Part of a small language model's weights.
Size: width 384, 6 heads of 64, vocabulary 7719, 25.5M parameters.
Architecture: rotary positions, no biases in attention or MLP, untied embeddings.
Training: a variant of Muon for these matrices, 542M tokens, 4133 steps.
Each number is 128 + 24 x the weight over the matrix's rms, rounded and kept within 0 to 255. Layers, rows and columns count from 0.

# layer 8 MLP up, 1024x384, rms 0.047, rows 908-929, columns 0-47
[[129 151 139 125 147 109 137 120 134 157 106 117 146 131 158 111 121 144  94 132 117  74 163 136 125 147  84 142 108 132 111 127 163 156 123 144 119 111 152 132 162 163 150 111 164 125  96 114]
 [ 95 136 113  97 114 128  99  94 131 110 124 110  97 147 152 102 115 142 129 144 157 103 114 109 106 106 114 145 130 117 134  92  90  91 119 122 111 134 155 159 114  94 117 129 106 145 119 138]
 [146 155 164  89 100 111 138 140 131 131 156 122 136 123 124 145 128 166 127  95 120 138 149 129 126 140 119 137 135  95 103 160 114 142 108 161 160 115 156 124 106 150 133 145 147 143 133 149]
 [133 108 121 126 164 122 155 131 117 137 127 129  92 118 141 132 120 121  67 124 127 142 126 173 154  86  85 111 125 122 152 116 118 130 143 120 143  86 104 114 159 137 152 140 156 152 123 126]
 [152 148  83 130 154 118  66 145 164 138 127 156  52 133 106 130 121 138 144 104 191 159 115 125 131 126 142 124  94 110 166 105 115 107 127 122 120 108 180 139 141 142  97 117 164 138 124  99]
 [120  99 159 131 135 149 131 139 134  87 153 133 154 147 140 119 106 119 118 134 131 125 118 174 134 134  64 158 120 118 141 107 118  97 153 119 120 135  67 117  97 114 111 141 133 114 106 113]
 [127 140 130 172  72 112 124 140  98 134  90 122 109 173 134  73 107  95 146 113 116 148 182 141 156 135 119 147 133 109 149 148 139 151 161 123 168 132 123 130  93 143 167 141 103 116 112 130]
 [112 125 140 142 100 103 105 142 120 137 108  87 148 139 138 106 100 134 161 131  91  93 152 107 128 163 115 122 165 104 143 146 105 112 107 132  88 135 108 167 191 134 104 118 127 109 114 165]
 [129 120 128 133 127 154 111 131 140 113  97 114 178 131 163  87  88 139  87 125 122 129 160 140 163 122 136 171 148 135 169 113 163 163  69 177 110 155 150 126 115 127 132 124 127 122 109 129]
 [138 146 140 147 115 114  91 134 140 111 145  89 163 133 153 122 127 173 133  93 137 130 136  64 151 147 104 187  99 129 148 138 122 149 172 168 142 132  92 137 128 143 133 150 171 121 111 128]
 [127 144 115 148 109  96 120  95  77 159 114 173 166 151 186 129 130 132 125 105 155 144 114  98 116 153  86 116 126 116 155 121 101 147 108 120 180 157 132 145 159 109 113 141  75 119 154 123]
 [106 151 144 106 129  90 146 150 115 103 103 106 109 116 137 165 155 108 120 114 151 109 117 122 150 121 113 120 114 130 125 128 129 126 124 129  93 125 142 128 166 133 160  96 100 119 135 107]
 [132 114 109 130 114 146 107 114 128 116 148 226 160 155 128 155 102 101 113 128 131 134 151 119 176 143 119 130 116 115 142 140 120 121 153 122 149 184 114 131 156 122 145 151 126 143 126  94]
 [149 112 148  95  85 129  94 155 142 116 132 121 137 115  59 149 106 131 166 131 170 131 139 155 142 120 118 145  88 132 158  86 165 156 121 109  86 173 163 134 122 154 137 149 149  76 159 141]
 [147 141 117 101 147 140 138 123 109 166  90 129 134 166 101 139 151 106 168 115 110 117 124  86 138 137 205 127 154 134  99 165 152 176  91  85 141 128 113 134 105 139 122 139 130 135  80 117]
 [159 110 127 127 119 126 178 163 111 136 138 154 149 122  99 137 176 122 137 117 108 176 125  97 138  92 134 136 156 137 123 191 110 150 117 125 119 145 103 186 131 156 138 135 110  95 123 156]
 [145 126 121 107 128 100 122 122 186 136 112  91 110 125 108 118 103 146 118  76 101 123 134  85 112 130 121 138 180  73 118 141 137 113 141 109 184 122 145 115 147 122 124 105  79 139  94 135]
 [ 83 128 101 107 153 114 101 161 136 122 111 125  87 135 131  92 164 124 126 158 145 124 122  80 193  95 122 127 132 100 150 133 125 115  83 155 145 119 101 129  81  83 139 139 135 171  90 131]
 [142 123 142 130 112 112 124 160 101 148 121 124 127 149  90 134 146 112 138 141 140 150 118 133 179 123 111 129 119 131  95 116 128 108 152  85 147 110 152 119 143 103  99 125 119 151 105 166]
 [129 152 101 137 164 118  90 130 117 182 163 103 162 128 137 138 143 133 129  88 134 115 145 188 151 150 130 115 137  85 105 141 120 106 101 132 111 111 120 174 114 148 151 114 152 142 122 163]
 [167 139 133 104 140  63 146 144 123 129 121 127 142 121 152 126 110 114 148 106 115 107 168 114 130 129 143 153  97  77 122 134 140 111 105 124 131 169 161 155 148 122 111 157 108 117 139 117]
 [152 108 172 173 120 113 146 158 131 132 104 106 120  71 137 111 150 127  98 111 111 116 156 105 147  91 117  83  99 128 147 149 109 184 103 119 138 173 140 104 143 141 132 143 176 160 143 158]]
# layer 8 MLP down (transposed), 1024x384, rms 0.0454, rows 908-928, columns 0-47
[[132 150  83 116 155 132 101 157 129 151 174 142 140 142 100 119 147 120  85 109 125 129 160 135 118 165 113 111 131 108 149  95 117 134 152 140 102 180 159 163 114 131 104 185 133 182  91 120]
 [125 135 116 118 160 134  70 128 103 146 121 141 144 148 108 112 114 122 114 116  85 117 179  82 134 108 104 102 130 104 113 167 140 141  78 125 129 105 125 135 122 147 166 157 133 129 131  93]
 [122  96 109 108 100 129 115 139 156 148 106 153 103  93 181 138 119 101 140 153 163 147 158 110 129 169 109 139 166 106  83 148 101 108  95 119  99 123 126 136 142 154 160 121 142 155 121 101]
 [117 156 104 134 113 177 100 129 145 148 168 142  86 161 112 108  82  88 133 154 148 113 129  82 160 168 150 121 160 166 137 129 155  96 130 105 113 132 129 139 147 128 162 124 123 159 137 109]
 [142 141 124  93 112 159 151 154 168 133 145 129  72 112 157  86  97 128  93 166 136 107 141 112 118 149 111 101 154 119 117 158 147 126 124 142 145 129  96 153 140 129 106 119 142 134 111 124]
 [117 109 109 122 140 173 162 164 113 108 142 120 143 155  74 132  58 115 110 123  91 117  99 131 112 148 124  85  69 133 135 103 146 152 112 117 181  83 122 157 126 154 119 129 147 121 121 129]
 [119 152 151 132 124 126 148 109 133 133 141 124 117 154 182 192 139 134 105  81 131 114 112 145 150 167 132 176 153 116 138  92  84 132 152 144 114 154 128 133 133 125  95  88  99  93 156  90]
 [130 160  71  87  97 145 137 127 129 131 141 113 124 116 143 141 116 114 134 124 115 119  99 140 112 117 111  89  87  97 137 154 113 162 154 119 147 145 127 131 121 115 144 122 123 130 146 157]
 [101 129 153 117 121 145 138 164 117 124 153 111 111 110 125 102  88 105 111 187 139 113 125 169 126 129 130 158  94  97 150 169 118 133 124 171 104 157 118 166 158  97 137 111 124 103 121 138]
 [127  93 118 137 128 109 141 148  98 142 128 130 147 126 127 131 115  89 188 143 169  98 139 104 126 188 144 119 101 176 136  87 124 143 132 157 142 132 107 177 118 106 113  79 111 154 107 121]
 [121 149 125  98 126 121 135 108  93 157 118 175 101 131 113 135 128 106 114 133 164 109 105 139 110 109 130  93 127  95 128  95 164 103  57 117 145  96 145  82 139 128 126 135 135  95 118 125]
 [123 148  96 135 112 143 116 133  96 137 114 136 157 163 129 155 136 154 145  92 114 127  98 144 134 119 122 133 140 116 154 130 141 163 113 134 112 141 144 155 103 145 147 143 115 120 113 155]
 [ 96 101 113 115 141 134 164 129 149 117 141 127 126 134 149 123  60 107 138 137 114 148 132 137 140 112 114 144 144 109 134 124 133 167 153 136 137 153 105  99 104 109 141 111 135 128  96 123]
 [116 110 143 128 123 139 147 145 110  99  96 116 132 132 154 140 143 153  98 115 113 133 158  96 113 154 137 140 110 147 110 101 104 141 126  83 114 138 161  93 132 100 116  86 115 149 118  83]
 [ 99 139 109 165 149 139 122 150 152 134 123 138 149  88 117 110 136 148 106 142 101 146 104 170 112 126 153 102 127 172 133 137 146 172 115  79 118 138 157 103  91 114 166 185 149  85 137 115]
 [125  87 129 108 110 139 118 130 116 135 100 154 118 102 129 135 125 134 149 100 132 104 112  86 114 144 149 137 131 131 131 162 123 109 155 128 158 133 126 154 140 134 124 119  99 159 119 118]
 [132 141 118 101 138 162 122 173 118 139 156 131 128 155 131 141  98 145 115 132 100 140 113 195 107 122 148 141 161 130  87 122 143 137 102 128 149 142 119  83 129 167 110 153  97 121 123 109]
 [130 150  78 110 139 166 166 140 125 134 105  77 189 168 111 175 158 128  99 115 172 177 117 105 111 125 116 175 165 114  94 176 141 134 103  98 113 157 120 160 141 130 151 129 118 198 116 103]
 [147 104 143 143 135  98 121 116 138 141 111 122 121 125  98 121 103 102 116  97 123  75 113 121 166 114 155 142 140 105 163 133  92 146  99 138 138 121 138 122 130 162 167 137 101 105 145 149]
 [102 117 110 133 153 137 116 134 144 132 148 155 116 147 177 101 164 129 136  99 159  91 132 116 108 114 104  98 112  98 161  92 106 138 114 124  99 157 126 116  97 116 112  96 118 129 144 166]
 [125 128 157 118 112 104 141 139 143 132 133 127 133 149 154 130 133 128 150 123 132 155 139 162 147 173 143  97 111 121 128 146 121 102 152 155 167 181  72 147 125  87 119  96 131 125 137 112]]
# layer 8 MLP gate, 1024x384, rms 0.044, rows 909-929, columns 0-47
[[125 145 156  97  99 134 101 111 148 150 110 129 107 127 117 115 176 105  95  82 168 147 123 145 108 118 142  87 145 164 115  92 147 143 120 104 120 156 117 136 101 118 128 126 144 102 145 103]
 [108 116 152 131 137 131 123 117  91 121 126 102 118 109 170 124 143 149 133  90 161 113 132 114 149 132 143 129  87 151 135 126  90 165 142 157 140 120 144 127 121 172  94 140 109  98 132 125]
 [107 116 134 163 127 152 146  96 142 137 109 135 115 140 151 187 135 131  90  81 143  93 149  87 115 138 136 105 123 140 181 151 105 181 156 115 120 116 105 101 111 146  90 128 133 173 114 149]
 [ 88 162 134 133 110 165  82  77 133 136 124 131 131 116 118 114  96 115 128 124 130  91 132 156 124 143  77 125 122 123 161 106  72 148 154  93 143 173 134 161 128 116 115 129 103 126  80 134]
 [113 119  74 153 121 150  85 125 159 166  96 113  83 111 139 137  92 168 162 105 105  95 162 142 127 118 144 142  99 107 103 132 112 101 149 155  98 101 166 128 146  99 116 100 163 129 144 115]
 [129 114 146 139 127 123 104 141 170 111 145 116 113 132 117 170 105 128 132  86 170 133 144  94 120 155 129 150  95 136 135 184 118 118 233  91 134 164  86 162 124 137 118 134 115 113 135 112]
 [140 132 111 119 155 124 143  96 147 103 109 185 133 142 152 125 123 127 123 126 182 128 121 124 146 153 114 150 118 146 146 121 128 118 136 166 199 146 112 117  93 153 147 112  57 137 129 123]
 [147 138 149 149 158 158 132 151 152 124 116 159 140 136  83  97 108  99 145 136  90  95 107  98 108 146 110  70 118 133 128 116 124 134 150 160 131 123 124 117 150 176  91 125 165 108 155 116]
 [124 114 138 121 149  86 150  83 144 107 100 121 144  78 106 148  95 165 114 115 174  81 109 106 151 122 181 156 132 153 137  88 154 151  96 143 171 165  99 121  89 128 154 122 105 126 170  83]
 [168 178 107 120 138  79 121 157 121 141 109 164 121  98 148 146 164 139 129 125 146 135 108 146 144 148 150 127 167  94 133 165 126 126  84 139 128 132 141  78 146 144 115 136 128 115 152 107]
 [141 184 146  70  97 100 135 176 116 134 139  97 132 135 104 107 110 117 106 138 146 133  76 104  98 144 128 148 117 114 129 127 162 134 119 118 146  98 133 123 101 177  79 138 115  86 154  87]
 [136 130 121 134 175 129 126 121 112 135 117 153 142 122 110 126 146 174 152 162 101 100 128 126 155  87 145 135 107 129 117 145 121 126 135 177 128  99  91 136 115 127  90 139 118 133 145 125]
 [184 139 137 132 120 114 104 104 134 135 183  95 155 122 117 176 109  88 129 143 168 140 118 143 140  81 148 105 123 140 142 149 142 149 183 165 137 163 106 163 129 158 129 118  98 108 127 130]
 [117 125 111 136 135 122 131 106  70 144 120 170 135 149 150 114 115 126 153 149 146 143 127 171 144 181 169 118 103 141 126 147 116 146  96 125 168 167 112 118 109 131 145  75 113  92 124 150]
 [169 142 166 160 167  97  88  69 145 120 122 128 123 145 139  87 132 156 181 144 165  85 141 186 139 135 117 121 174 123 136 120 134 133 131 144 132 107 163 118 118 153 102 148 115 101 114 135]
 [161  89 130 104 108 170  88  95 120 119 104 111 125 118 160 161 121 164 107 164 135 110 118 114  79 145 154 132 135 132 138 102 108  88 165 147 100  96 122 107 113 129 119  95 140 140 162 133]
 [146 112 148 137 117 116 151 105 139 160 110 124 170  85 108 156  87  77 107 129  83  94  99 155 124 129 176 152 121 148 123 122 131 141 126  90 171 125 146 107 146 151 103 136 144 139 145 115]
 [102 130 125 125 178 133 121 119 135  92 150 156 135 102 122 148 118 125 101 138 165  97 138 126 110 117  90 131 104 124 118 144 165 117 149 122 150 104 122 120  97 160 153 145 148 134  98 113]
 [139 169 153 153 135 153 120 157 135 187 142 127 135 141  84 111 114 119 111 102 115  97 121 112 107 141 153 122 127 150 144  84 157 161 150  72 136 142 169 122  99 134 121 150 112 137 122 153]
 [ 85 136 133 139 136 175  93 116 105 181 150 166 124 118 161 140 143 131 130 112 144 144 106 176 156 132 137 131  95 128 160 117  82 165 150 132  88 143  75 181 137 106 139 112 128 116 104 111]
 [116 149 125 100 144  98 113 151 120 126 112 102 157 114 124 170 114 109 121 187 155 147 104 107 117 113 100 111 110 126 131 141  70 131 134 167  99 102  78 124 132 149 160 123 132 117 169 120]]